{"num_hidden_layers": 15, "num_attention_heads": 8, "intermediate_size": 1280, "norm": "layernorm", "positions": "rope", "qk_norm": false, "tie_word_embeddings": false, "init": "normal", "init_std_qkv": 0.0499, "init_std_up": 0.0499, "init_std_down": 0.0, "lr_mult_down": 0.7, "max_grad_norm": 0.5, "max_seq_len": 128}
Each number is 128 + 24 x the weight over the matrix's rms, rounded and kept within 0 to 255. Layers, rows and columns count from 0.

# layer 4 MLP down (transposed), 1280x256, rms 0.0317, rows 1056-1069, columns 0-255
[[140 131 116  79 118 141 138 142 107 159 124 134  91 135 104 158  80 144 104 133 109  95 129 107 140 111  99 153 124 122 161 141  91 147 102 110 104 114 158 171 113 144 211 147 132  74 109 127 124 126 120 156 108 170 109 108 100 101  82 142 140 122 157 203 101 151 165 133 117 182 105 158 143 133 147 132  94 123 109 102 124 147 111 142  75 125 131 152 142  91 112 135 162 108 133 101  58 151 119 109 147  89 147 130 109 128 111 143 119 173  62 108  87 146 123 129 158 122 119 115 113 132 116  93  89 120 115 109 186 164 111 117 147 115 126 121 176 140 105 200 116 114 106 138 154 171 128  99 128 150 138 119  92 107 115  90 112 147 148  94 138 139 130 130  76 114 155 132 102 150 119 133 150 127 138 101 164 139 153 149 129 133 121 166  96 118 160 167 119 140 131 174 108 162 127 151 151 131 156 153 121 130 125 121 135 133 108 124 144 165 160 215 169 118  99 135 143 119  92 134 144 130 124 173 129  60 133 124 124 132 123 126 131 147 136 120 114 126 119 155 153 142 125 102  63 169  93 170 123 107 112 122 104 118 109 128]
 [108 107 122 136 116 139 163 151 135 178 154 106 134 112 114 147 158 127 135 114 137 130 183  98 129 128 129 160 106 109 129 137 131  82 131 147 145 153 104 107 142  99 140 129 166  81 141  94 120 149 145 136 161 129 169 142 148 122 122  86  90 122 119  97 153 123  88 135 125 134 116 120 145 154 105 111 148 106 141  99 177 127 168  80 170 109 151 147 125 138 135 135 130 133 125  70 150 146 154 127 131  86 151 114 112 163 123 137 136 121 100 106  95 135 106 129  94 129 149 160 171 100 138 101 113 141 129 163 155 151 148 163 126 104  98 137 125 114 124 109  75 143  92 139 143 106 138 133 117 130 158 122 116 152 121 142 112 116 133 161 114 126 138 121  70 115 162 151 128 158  73 117 124 118 112 134 101 124 137 167  65 125  93 117 118 172 113 130 173  88 139 120 162  99 115 106 147 107 119 137 128 149 120 129 107 142  86 120 115 151 128 189 152 101 155 113 194 107 182 168 109 139 117 112 131 132 112 116 136  89 153 125 151 164  96  80 165 188 104 145 115 123 104 127  95 106 120  97 117 119 123 145 136 153 115 119]
 [116 170 147 159 144 122 152  89 139 109 106 182 105 119 103  92 166 104 122 162 128 143 144 130 136 153 117 156 125 128 103 126 167  73 130 106 127  86 126 166 124 155  86 145 153 105  74 102 127 128 152 129 122 127 124 134  63 125 110 149 129 129 131 184 103 160 123 143 140 125 142 144 154 129 214 106 131  92 171 128 139  95 140 163 130 129 105 155  75 134 139 114 111 122 135 120 121 121 100 116 145  85 113 144 157 102 118 109 133 152 130 121 117  86 135 144 111 105 142 156 116 133  94 156 142 145 153 113 148 146  98 131 116 110 130  97 120 150 153 103 146  93 162 122 136 132 101 157 127 129 139  62 129 137 105 186 112 136 101 132 107 147 132 139 138 182 119 108 148 138 124 136 138  90 151 126 124 125 109 119 140 111 131 147 140 112 161 110 133 132  98 134 131 130 148 122  85 120  82 138 146 138 134  79 131 149 115 124 132 142 134  92 138 138 145 160  93 117 167 115 109 120 107 123 159 143 173 115 100 115  72 135 129 199 164  90 106 174 154 146 141 127 138 132 130  85 117 138 160 104  85 135 164 109  84 125]
 [111 167 163 126 129 176 131  93 159 126 116 118 151 137 132  67 156 126 146 100 157 151 154 118 107 102  85 123  95 122 160 137 120 117 135 143 124 101 111 154 109 154 157 112  89 126 150 153 104 130 117 125 147 120 121 124 165 107  96 137 101 105 118 128 138 163 145 126 138  83 121 136 143 128 155 142  87 120 156 115 142 127 102 128 186 127 134 103 188 134 105 145 161 148 104 145 126 131 118 120 132 136 144  84 136  85 131 132 134 152 166 152 112  92 116 154 112  98 143 148  79 131 108  63 137 131 100 114 128 131 140 147 113 154 116 133 158  88 124 119 140 151 139 133 167 136 163  86 132 122 132 174 163  98 137 198  80 127 140 120 149 123 137 121 122 104 136 116 185 125 103 130 105 149  88 101 153 125 134 154 120 169 132  92 138 104 124 129 182 107 139 137  84 156 134 119 127 100 135 104 101 107 102 150  99 122 168  98 123 145  99 113 129 128 140 134 157 124 133 141 126 124 160 176 121  83 159 126 110 143 123 117 114 102  92 119 108 115 106 149 134 110 121 148 128  98 111 119 110 164 123 121 152 139 138 127]
 [112 158 119 135  86 148  69 119 164 110 143 143 140 101 117 130 138 124 118 144 119 154 109 131 122 121 150 100  92 131  98 145 161 126 130 111 131  85 113 116 164 164 106 149 145 119 138 127 139 146 163 133 127 130 144 105 100 128 157 113  83 130 106  98 135 160 152 100 194 110 118 130 115 147 170 124 150 137 107 179 102  94 149 146  96 130 107 150 110 138 181 152 139 179 119 129 106 109  90 100 177 114 165 155 173 100 101 116 147 121 123 115 132 125 131 172 117 110 106 109 104 108 131 128 142 104 108 130 129 118 128 145 127 141 124 102 128 179 139 125 102 103 137 166  91 169  97 139 159 141 148  80 133 152 120 145 127 104 146 145 103 102 128  90 103 143  95 128 124 188 113 145 153 145  85 115 155 159 160 171 133 117 144 138  72 144  81 143 109 141 144 148 114 108 119 188 106 136 139 148 137 119 141 118 117 114  94 176 102 126 113 152 137 111 140 102 103 136  56 114 106 144 169 143 118 144 125 146 173 123 102 155 139 117 137 106 132 117 140  80 103 150 116 126 142  94 161 147 115 142 115 122 128 115 164 128]
 [164 131 153 133 108 139 184  86 130 115 121 111 125  96 150 133  96 137 150 137 108 153 142 123 113 142 111  99 125 144 157 125  94 124 111 129 140 118 132 141 132  89 100 113 135  95 109 141 105 126 141 119 147 132 131  94 119 111 127 107 140 129 182 141 116 112 155 134 109 133 106 129 140 152 129 137 161 122 116 127  99 119 120 101 129 102 138 135 115 181 127  93 116 104 125 131 140 149 149  72 119 137 161 119 142 171 120 145 114 136 139 154 130 135 124  93 161 136 118 123 146 127 129 113 152  98 173 119 164 104 106 137 115 107 103 128 121  96 143 153 112 137  80 183 160 113 110 136 114 149 154 156  99  69  99 160 125 117 142 120 134  98 132 142 116 102 130 166 112 146 135 115 119 179 147 114 112 119 150 123 138 160 121 161 109 155 115 129 120  89 109 183 137 101 132 104 140 149 158  92 122 148 121 114 163 133 129 155 129 101  89 134 117 124 121 101 121 140 115 141 169 140 136 139 139 154 147 121  99 125 115 117 142 121 153 124 141 154 150 166 102 137 150 121 110 121 170  81  95 113 106 138 132  90 134  99]
 [ 95  91 126 138  62 141 105 145 142 137 154  89 176  95 140 168  82 117  86 148  76 182 109 140 157 113 167 122 124 137 113 141 126 124 138 109  95  98 140  98 123 140 126  94  65 126 141 170 140 140 126 157 143 115 107 146 171 123 127  96 135 148 123 107 133 151 128 108 165 209 129 129 158 131 155 125 164 139 148 105  86 136 134 138 117 157 110 134 104 124 127  88  92 151 108 140 110 123 111  98 128 135 111 155 139 141 111 142 111 138 118 124 168 146 148 149 113 164 136 151 128 124 147 140 125 100 160 186 157 107 144 146  97 101 147 145 176 104 138 177 109 132 144 100 116 133 110 127 119 141 145 126 159  87 135 118 127 114 100 133 139 153 113 126  94  91 129 123 159 119 132 134 128 126 131 155 144 108 183  81 104 145 132 151 106 107 128 116 137 168  99  96  82 134 142 115 110 102 110  80  91 106 118 141 103 141 112 124 132 133 116 142 156 109 147 145 114 115 114 120 149 129 129 134  81  93 150 161 124 135 137 173 148 135 111 125 153 148 134 115 101 122 163 119 130 120 132 116 141 132 127 133  93  98 174 150]
 [102 134 135 101 148 113 120 105 136 107 137 118  99 104  96 143  55 155 146 112 107  91 109 121 126 135  62 127 100 157 146 128 120 152 128 135 143  97 166 129 124 102  90 166 153 109 152 114 130 107 141 132 143  95 115 148  95 130 168 166 102 173 134 100 152 113 118 148  98 126 145 116 129  91 120 135 124 113 137 140 150 143 181  76 119 106 111  95 121 119 158 144 115  94 133 116 117 125 127 135 145 118 124 110 172 118  91 130 167  98 168 131 109 135 100 131 141 150  99 116 117 132 126  98 128 104 141 102 155 151 148 117 129 135 160 131 137 106  81 119 103 132 137 123 123 165 101 123 173 153 118 124 129 141 131 106 122 160 157 145  93 120 137 109 126  97 145 124 111 133 138 144 123 121 163 130 129 129 108  89 143 159 128 156 143 143 107 102 174 144 128 162 103 148 128 143 158  98 138 143 115 139 123 141 117  75 112 132 133 133 126 146  98 158 191 105 134 148 143 159 104 110 131 121 137 121 120 103 114 123 124 136 156 119 138 149 132 120 137 136 137 143 127 155 169 137 152 105 151 134 144 154 125 130 143 101]
 [105 140  96 107 107 156 164 161 134 115 154 186 126 156 118 108 126 149 179 149 159 123 180  92 159  86 155 126 117 142 145 151 163 120 164  54 147 107 139 121 154  90 166 133 126 131 147 144 135 128 102 143 181 139 103  85 131 144 156 136 157 120 106 183 125 130 135 138 145 163 176 100 134 109 114 102 137 162 160 109 127 121 164 156 129 158 120 124 110  96 112 130  91 109 148  85 102 120 121 164 109 123  93 146 167 144 152 111 127 120 107 140 125 154 145 120 129 125 121 131 112  84 162 150 121 136 189 124 136 126 110 151 131 113 140 128 141 125  70  84  83 103 160 133 129  86 125 155 110 126 125 145 145  83  78 115 102  98 128 182 108 114 124 151 138 165  98 158 106 104  72 144 143 137 122 154 101 121 141 112 136 131 104 170 121 100 147 144 159 139 119 132 100 133 158 130 109 108 157 121 119 104 131 131 102 161 107 111 139 122 145 120  82 139 117 109 143 148 112 146 143 119 133 100 164  93 111 120 119 120 148 143 175  95 124 133 139  48  93 104 108 134 129 112 111 107 102 140 109 105 130 129 110 130 122 146]
 [182 113 107 122 162 140 138 136 163 143 117 121 121 132 139 140 117  94 144 116 106 147 155 101 170 117 127 149 105 104 129 108 108  90 137 154 144 101 134 132 139 183 163 121 125 108 138 136  99 114 118 130 116 101 123 122  72  78 139 126 153 127 115  87 107 141 131 125 165 127 121 175 155 100 143 132 164 137 109 111  68 114 108 128 164 152 151 124 127 101 129 137 116 125 126 123 110 119 104 133 136 146 128 165 127 133 147 136  95 166 136 139 141 106 136 153 136 120 154 120 139 121 168 136 123  95 146 136 138 112  96  98 106 142 112 154 113 160 138 171 118 123 120 107  95 123 129 152 173  98 155 108 115 111 152 123 139 112 105  99 135 116 133 120 149 148  95 118 121 129 130 129 105 165 127 123 110 137 123 105  88 149 136 140 161 150 155 143 147  96  73 137 111 139 127 164 116 136 109 131 142 171  95 164 121 166  99 173 155 150 150  73 163 134 177 106 136  86 102 140  98 157  83 147  89  80  79 122 164 127 138 130 118 148 112 136  86 110 154 112 114  73 174 143 118 168 136 179 133 141 140 117 128 116 152 117]
 [158 111 124 123 174 103 108 139 157 155 119 113 133 124 186 121 101  81 109  83 161  99 128 148 159 153 119 118 127 121 147 130 138  63 117 189 122 113  96 122 104 163 120  94 115 123 125 123 150  90 150 139 120 198 128 154 131  83 167  94 145 114 181 120 107 126  92 156  92 163 131 122 179 117 132 116 154 131 106 113 120 129 121 120 146 134 124 136 118 135 118 154 120 151 100 152 127 115  69  92 143 116 117 121 102 133 155 103 140 111 132 169 129 113 145  85 123 153  96 112 115 109 134 120 114  82 123 142  95 146 143 128 149 124  96 129 136  85  94 131 160 137 129 124 145 120  87 174 133 124 119 141 135 168 155 159 175  94 127 148 168 113 139 129 157  79  93 126 114 119 133 136 156 113 118 117 158 111 136 130 121 143  69  73 133 136 132 133 114 165 124 126 146 140 150 112 143  85 103  81 132 141 122 124 156  92 163 178 118 108 139 123 108 129 112 137 133 159 150  91 141 130 113 145 124 171  99 162 144 141  91 142 125 151 114 186 130 111 106 121  77 134 119 144 114 138 106 154 133 146 151 120 145 139 135 163]
 [106 131 175 133 125 151 146 136 103 113 117  76 138 108 122 147 114 129 100 117 158 120 105 126 142 126  95 122 101 131 141 123 172 134 112 119 134 123 144 114 146 154 137 126 104  80  96 129 139 128 107 144 170 123  97 153 135  94 135 189 134 110 139  91 103 109 164 179 104 145 145 124 115 156 124 128 104 120 136 126 127 122 134 167 121 157 144  97  77 150 131 124 129 169 132  82 134 163 132 137  99 143 132 162 142 149 127  90  83 119 167  51 140 103 107 114  45 187 125 139 121  94  95 147 153 113 144 115 106 124 127 161 140 139 160 145 128 135 118 126 158 118 134 116 113 139  98 144 146 145 131 100 130  74 117 119 128 116 172 119 122 111 161 125 136 127 144 141 110 143 151 156 122 121 117 113 132 124 116 123 156 145 145 121 129 120 152 190 144 131 124 104 112 119 142 122 119 134 119 126 119 129  60  88 132 155 130 147 152 129  96  82 118 132 129 131 119 146 116 137 131 174  70 144 140 129 159 125  72 103 110 147 166 119 106 158 140 134 154 156 118 105 179 137 140 116 155 108 150 133 126 128 138 116 131 119]
 [106 118 117 109 107 108  95 130 125 111  98 165 140 165 142  90 146 126 121 120 136 104 135  92 135 148 102 145 106 125 117 137 122 154 140 167 153 153 151 156 144 129  89  92 107  97 126 131 156 105 114 137 133 126 101 162 103 125 111 142 147 157 181 144 134 123 107 156 126 143 144 139 134 112 106 139 159 140 104 144 174 163 118  96  89 140 120 167 122  71 161 106 106 136 109 168 108 170 100 115 133  79 125 117 113 115 141  61 113 139  98  97 181 144 126 104 138 119 156 127 145 115 128  81 107 139 134 135 127 182 108 122 135 116  95 147 115 107 146 135 140 122 178 130 115 144 130 126 159 126 141 126 122 142 176 127 117 198 149 100 150 112 113 130 129 123 126  82  78 111 120 122 144 117 151 125 130 112 152 119 105 128 144 102  92 122 135 144  98  91 123 155 117 137 138 120 152 138 130 125 110 142 187 123 123 134 143 149 137 168 112  88 139 103 118 120 143 107 131 149 124 129 140 165 127 144 122 104 133 131 138 133 115 148 109 124 153  95 124 148 114  93 129 142 137 122 119 124 108 117 120 153 142 125 166 144]
 [116  91 113 102 103 201 153 148 104 168  91 125 118 107 162 127 141 128 100  96 107 162 102 106 163 132 111  93 143 103 134  98 179 127 117  82 172  94 156 145 128 158 175 130 122 137 161 130 126 127 122 175 127 137 135 130 167 110  90 143 105 139 124 129 106 154 132 144 181  90 128  95 166 146 120 145 124 171  93 129 147 123 142 127 154 105 138 136 121 145 146 124 147  49 137  68 114 139 125 149 128 130  65 125 151 122 138 142  30 130 114 128 131 144 160 112 112 130 167 124 143 142 100 128 127 120 120 124 116 129  86 112 140 116 100 107 176 134  93 129 116 125 140 140  98 134 159 171  82  96 133 153 149 143 134 103 124  94 159  89 119 158 112 177 137 153 148 112 117  99 162 170 121 120 120 129 125 161  92 133 107 148 119 107 138 170 123 115 172 129  84 124 159 127 137 139  97  84  59 107 142 136 173 146 178 156 151 146 126 131 156 113 118 128 143 160 139 114 107  99 146  96  90 144 155  83 122 120 125 109 150 124 156 125 121 119 145 104  92 119 158 132 122 147 111 148 168 157 111 144 129 134  92  86  89 102]]
# layer 4 MLP up, 1280x256, rms 0.236, rows 1057-1069, columns 0-255
[[ 50 114 118 157 115 119 153 161 150 156 127 108 149  99 103 131 124 145 150 117 123 117 148 136 101  65 145 162 119 116 146 146 119 111 128 179 113 120 129 119 109  93 114 119 125 120 117 105 152 128  97  93 129 103 127  97 152 149 107 122 106 137 131 112 170 137 136 146 112 184 121 142 138 157 152 103 160 134 128 117 118 152 131 102 131 129 125 122 115 173 127 158 119 136 123 133 109 138 144 132 111 100 120 104 109 123 129 150 112 110 134  79 147 121 136 144 117 141 149 143 133  97 169 139 141 137  93 158 115 125 146 140 138  89 131 113 111 144 162  73 105 162 106 137 145 135 126 145 154  95 152 117 158 132  98  92 144  90 117 150 149 113 152 102 124 121 158 127 146 176 124 150 118 128 108 142  99 133 120 146  84 104  91 100 119 127 116 135 120 124  89 119 138 138 137 129 134  82 126 169 111 178 127 153  95 174  92 105 121 138 145 156 154 153 153 142 159 118 140 133 139 127 142 109 120  96 123 123 148 108 128 112 104 143  99  86 159 142  92 160 115  91  89  94 108 153 158 133  80 112 145 123 117 118 143 127]
 [103 167 118 137 106 150 130 156 119 138 112 150 122 179 117 102 156 117 116  74 146 131 138 120 114 120 145  89 140 114 124 127 154 121 109 159 116 151  98 178 127 114 105 114 154 117 169  90 128 193 130  89 156 117 127 132  86 118 122 140 155 125 127 140  96  51 103 148  95 146 135 135 121 128 108 117 160 157 147 141 165 115 156 138 151 192 134 130  81 127 117 123 131 116 165 111 118 129 122 106  86 127 106 152 103 128 107 112 116 122 116 157 100 131 118 141 164 132 144 124 171 167 148  99 106  99 161 110 107  92  96 106 140 174 110  60 134 125 141  84 100 140 112 146 131 103 119 189 112 135 116 134 159 131 121 131 127 133 137 125 155 144 154 113 119 106 101 134 158 166 136 158 137 116 140 123  98 104 128  93 115 123 127 134 127 156 169 142 137 121 150 141 203 129 133 171  78 125  78 127 128 147 138 150 128 139 144 125 149 113 114 176 105 144 154  98  63 150 100 149 107 140 154 100 137 148 116 157  91 132 110 103 175 147 129 139 152 131 175 154 110 151  90 139 105 124 120 106  85 105 127 111 135  91  72 134]
 [121 133 119 131 130 158 104 116 170  95 178 106 126 147 124 110  86  97 121 164 149  92 151 108 154  86  94 131 123 102 116 125 157 128 119 147 123 128  91 147 113 146 153 117 169 143 140 136 105 119  85 112 147 112 137 152 138 116 143 134 155 125 118 105 137  88 127 104 161 147 137 156  85  90 137 107 109 110 173 195 151  99 123 174 128  99 112 107 151  99 157 132 119 166 110 153 132 132 177 156  91 105 105  97 101 136 155 113 128 145 115 102 109 135 133 174 140 162 164 133 165 132 103 111 142  45 173 117 110 117  91 160 114 121 132 131 126 113 139 131 131 186 136  85 178 116 117 116  69 111 107 148 153 100 117 159 164 164 108 140 146  81  94 165 151 119  96 140 124 108  96 114 166 180 130 160  98 102 135 121 118 137 160 128 104  82 121 103 105 137  80  91  99 114 170 133 115 151  83 117 152 119 132 109 158 180 102 132 153 113 100  80 122 129 126 126 122 132 151 141 131 144 139 154 127 120 122  63 108 106 107 141 140 138 103 133 114 108 102 168 131 152 107 154 140 133 120 128  99 141 136 113 109 159 116 127]
 [ 84 110 100 121 171 126 139 129 137 114 103 166 113 129 114 156  90 157  92 168 102  96 128 122  99 136 140 145 142 112  84 163 142 153  95 127 160  95 197 138 110 131 176 120 159 120 158 133 143 117 126 108 151 136 158 101 143 120 127 153 105  98  82 146 126 103 149 158 137 129 110 162 141 157  93 134 155 146 100 167 170 145 114 160  67 171 124 123  96  92 134 113 131 123 145 137 130 166 151 113 120  84 122 133 132 140  99 140 166 123 120 147 119 137 117 137 138 133 125 158 118  77 103 114 111 171 131  66  93 119 124  98 122 124 122 114 123  82  76 157 122 137 139 117 122 138 105 140 100 150 144  85 131  94 141 100 102 167 123 137 121 144 131 138 175 151 158 116  74 139 146 153 144 115 114 125  51  99 110 180 133 142  78 133 163 128 119 125 153 122 150 109 149  89  91 104 123 114 129 137 140  64 115 113 116 138 130 153 133 165 116  71 142 149 138 157 114 108 118 124 171 140 140 102 153 128 172  75 165 169 158 121 127 169 142 152 133 113 142 129 104 166 117 136 162 104 147 113 101  97 114  98 138 117 129 149]
 [ 95 109 144 100 120 135 159 126 113 126  94 134 145 125 136 158 129 168 146  99  94 155 120 140 110 145 135 124 140 146 131 111 164 141 144 107 140 141 110 120 158  43 125 130 133 113 126 168 123  90 120 125 143 117 134 116 121 166 150 123 158 130 165 156  90 127  88 155 109  85 144  99 110 153 151 143 147 131 129 119 114 158 146  84  98 130 125 118 126  94 101 102 130 129 119 131  87 118 143 117 133 133 145  93 129 158 105 119 127 118 125  87 147 103 125 101 142 144 123 147 154 104 180 134 143 141 130 146 141 133 148  89 104  74 148 132  92 127 147 119 136 114 126 128  73 139 134 149 147  93 130 121 134  87  98 173 118  96 166 122 184 122 162  90 129  91 112 125 113 155 154 113 124 121 172 110 112 158 112 105 128 121 149 147  91 125 134 107 140 147 133 171 144 149 155 123 118 132 151 136 105 117 140 119 126 126 145 124 139 161 117 116  79 146 133 127 134 133 163  90 138 133 161 154 144 157 114 110 112 141 117 110 158 135 174  90 143 171 139 159 132 153 103 141 107 120 120 142 108 133  94 121 139 127 119 130]
 [108  95 146 124 160 123 165  92 124 149  94 165 120 121 144 120 116 125 130  75 117 108 117 154 132 111 149 149 138 144 178 120 128 117 127 126  79  80 138 136 124 158 114 158 144 129 159 138 152 147 119 133 133 135  99  76 132 111 123 138 132 131 134 153 164 143 135 128 110 101 137 123 139 155 127  87 138 160  64 149 134 118 131 114 184 129 134 107  84 162 103 142  98 142 160 119 119  89  94 180 141  82 161 127 126 158 150 112 134 148 113 141 110 138 121  85  91 140 173 130 149 127 105 142 155 143 108 132 127 173 137 112 168 167 143 117 132 144 150 158 116 177 165 142 150 134  91 152  69 123 152 145 120 151  98 140 141 137 116 138 103 154 127  99 150 144 137 130  98 112 182 130 113 125 118 174 136 144 119 137 130 108 111 122 124  99 136 161  93 143 111 141 154 130 160 132 103 170 153 110 134 125  59 141 127 144 123 105 137 123 148 126 101 166 101 126 122 156 113  87 150 160 112 150 120 140 106 116 144 135 168 144 145 133  96 100 116 136 155  81 101 130 171 111 149  81 160 147 137  86 141 103 150 103 125 104]
 [157 130 129 146 116 144 144 115 117 136 120 134 167 140 131 120 144  94 115 146 121 167 115 109 133 132  84 147 171 141 137 123 125 110 160 112 122  97 144 140 126 145 133 119 133 165 119 149  94 137 150  90  90 154 125 129 129 147 133 142 151 104 150 106 113 166 126 100 132 134 131  88 133 123 144 139 137 133 140 144 193 118 105 126 164 130 123  75 141 140 109 105 100 108 122 158 130 164 142 110 121  95 128 115 156 106 145 132 114 115 119 113 111 100 113 178 129 143 110 125 116 140 152 122 114 125 199 138 158 110  86 162  83 120 114 149 116 135 126 128 138 122 175 127 130  67 136 117 152 106 160 165 146 103 133 102 120 138 134 155 127 142 131 129 119 130 116 112 144 113 106 140 132 109 152 119 151 121 147 145  97  94 127 120 121 143 160 105 170 110 119 145 160  94 102 135 115 149 143 124  99 118 114 129 145 111 168 123  78 140 165  79 130  96 114 129 120 114 125 106 130 141 128 126  94 113 106 132 135 125 113 133 139 135 113 137 152 136 141  84 100 152 127 102 106 128 104  99 156 169  89 110 111 121 109 126]
 [138 131 107 116 141 100 142 131  86 114 124 123 142 133 128 129 179 100 130 146 150 141 132 156 140 147 165  87 108  96 162 151 101 124 133 132 148  91 120 159 169 145  99 166 159 157 216 144 191 127  93 142 124 132 123  92 163 157 140 138 110 118 107 104 152 174 100 124 134 116 105 133 135  51 178 121 142 133 119 149 136 108 154 179 112 143 121 154 125 190 173 124 132 128 140 134 158 170 116 164 103 136  83 140 142  80 152 131 141  91 103 113 119 157 112 137  84 145 140 119 156 101 138 165 107 108 141 134 105 122 137 189 151 136 132 136 105 114 142 104 142 147 104  88 140 163 136 128 153 108 121 126 105 105 132 175 133 112 110 131 166 111 145 126 107 132 139 107 130  89 124 120 129 110 109  94  72 149 119  94  64 129 169 105 128 114  74 113 103 148 163  96 122 145  75  91 132 109  79  87 116 144 153 143 116 156 160 130 126 137  81  97 140 156 126 150  92 144 137  83 137 110 126 126 120  64 151 108 204 138 103 115 125 133 160 125 148 130 128 118 107 144 103 107 137 116 147 122 150 107 112 152 124 150 144 152]
 [156 144 130 193 122 124 180 121 106 121 110 124 104 133 153 130 116 128 109 132 154 108 126 150 104 130 113 150 149  90 103 128 152  84 137 127 116 113 164 118 122 112 152 116 125 151 124 162  95 116 158 147 122 119 147 196 134 113 158 115 159 179 113 109 112 169 136  88 124 138 147 108 108 110 137 130  90 138 132 161 130 171 117 122 118 111 128 124 190 119 153 130 111 150 169 137 124 122 138 118 101 110 124 126 141 107 165  91 172 122 168 128 120 123 134 122 125 168 124 121 157  79 112 104  93 125 138 113  77 114 130 137 158 146 126 130  93 134  79 155 165 101 104 134 105 147 136 106 104 163 110 105 145 147 128 122 123 125 151 143 158 104 141 134 140 148 149 136 106 118 100  77 118 119 122 161 115 142 146 138 156 127 139 113 141 135 122 117 102 156 129 132 139  85 138  97 120 139 170  88  97 119 156 126 144 147 120 123 124 118 136 117 123  87 139 165  95  91 134  84 120 124 145 150 109  86 128 143 113 142 175 144 146 123 112  97 130  75 143 139 162 111 140 140 101 142  93 153  98 124 129 133 141 109 158 131]
 [137 118 126 117 131 102 115 106 118 134 129 137  77 133 140 185 157 115 132 116 153  97 143 107  75  71 147 154 112 144 167 100 116  81 129 141 120  74 131  97 102 125 202 110 160 134 123 138 142 152 152 160 139 142 101 131 109 157 149 113 131 123 173 134 135 147  85 139 113 119 136 158 118 150 117 109 101 126 127 138  87 114 113 144 132 133 117 100 115 147 108 153 121  95 149 152 153 152 119 102 199 142 150  77  99 104 115 163 131 117 173  79 162 129 105 181 178 119 135 104 146 115 155 168 136 123 127 156  89 140 147 117 116 105 180  70 146 122 104 131 124  93 134 116 117 168 115 138 135 131 114  75 101 161 127 140  71 108 130 157 126 114 112 119 103 131 151 115 127 132 118 132 132 105  56  92 139 131 108 106 120 122 153 129 148 130 115 142 154 143 107 169 151 106  94 108 102  92 103 128 121 117 144  82 158 160 106 133 114 126 115 127 131 124  77  94  95 149 148 156 146 104 162 115 133 137 102 136 126 148 115 152 129 136 123 176 105 114 113 154 111 102 116 116  67 140 138 139 142 174 153 122 144 126 145 144]
 [105 132 111 146 130 122  86 114 126 158 131 118 128 124 153 127 122 106 110 138 133 147  95 116 145 135  67 119 162 131  95 140 144 128 153 152  96 107 131 140 123 133 148 150 167 144 111 120 138 117 175 143 184  88 110 155 126 137  99 175 100 125  97 129 113  89  99 159 113 119 119  94 133  67  70 105 168 154 137 119 157 100 130 139 139 122 102 125 154 135 134 143 139 116 141 101 110 169 152 184 126 130 145 120 117  95 140 135 112 136 117 114 120 141 134 116 146 133 168 116 161 100  97  95 150 119 160 170  76 153 150 116 127 117 121 127 112 113 130 161 155 110 114 122  99 100 118 175 123 158 135 108 188  89 166 115 125 134 129 160 153 125 139 145 166  82 134  86 106 125  88  88 157 114 119 115 100 107  98 132 109 131 162 102 161 164 140 149 122 157 121  99 145 162 140 167 107  90 124 131 152 199  85 123 135  93 142 137 166 127 101 148 107  85 110 129 119 122 169 202 117 145 154 124 126 170 115 111 157 134 112  38 137 111 146 126 102  90 153 119 150  93  95 139 114 151 109 112 153 146 118 145 108 159 120 122]
 [104 130 111 166 176 149 112 130 102 142 110 139  83 129 131 139 122 144 120 151 108 138 166 148 104  75 124 182 146  92 106 160 148 137 131  96 115 141 166 119 148 147 122  98 114  97 105 123 176 172 112 121 114  93 106 162 141 102 114 144  82 146 137  90  96 135 101 148 144 116 128 108 104 108 122 144 145 109 116 152 140 112 111 153 134  95 185 120 136 140 137 139 103 123 138 107 140 144 149 134  94 122 180  86 103 115 115 108 111 127 120 135 139 138 162 113 126 134 139  98 131 139 116 116 129 100 132  96 165 135 114 160 122 119 154 132 106 110 111 118 134 136 152 142 155 111 150 147 131 168 138 114 142 107 143 124 134 178 162 108 150 107 162 104 139 110 126 148  76  98 112 124 121 136 110 111 128 115 154 116 118 171 138 143 134  93 144  94 150 123 134 163 126 116 127  91 136 148 136 149 150 133 140 129 148 112 133 101  96 113 128 150 138 113 134 145  97 110 163 109  77 157 133  99 136 123 129 119  97 131 174 112 128 105 113  90 131  93 145  90 115 145  94 115 127 143 106 127 143 121 147  95 137 108 125  98]
 [150 156 135  88 105 142 128 121 111 124 130 144 116 120 124 142 124 124 158  97 161 153 129 138 152 130 134 137 107 172 150 139 123 107 113 112 143 142 133 142 121 129 135 135 145  98 116 146 113 130 140 151  98 108 126 120  97 120 107 130 159 149 131 120 138 160 108 173  93 160 137 131 134 109 155 130  97 151 124 124 139 123 145 156  95 125 138 110 132 170 174 141 147 109 130 158 127 104 123  98 193 105 100 159 119 174 115 146  86 149 108 162 153 138 137 191 115 140 134 118 155 133 135 135 107 143 147 111  95 159  94  97 137 178 103 122  76 134 191 161 110 112 122 120  91  95 125 135  86 149 137 130 146 151 134 157 101 133 149  97 142 125  65 101 121 156 102 133  93 158 141 154 176 159 148 150 147 119 114 134 157 106 128 135 123 137 126 160 124 121 108 136  93 144 156 105  97  85 157  77  87 101 153 142 152 152 152 166 125 142 117 126 115 105 140 133 156 109 138 113 172 135 119 150 112 135 108 149 175 139 138 119 131  74 142  97 156 110  90 126 116  90 123 102 122 144 123 142 129 119  86 145 112 148  97 146]]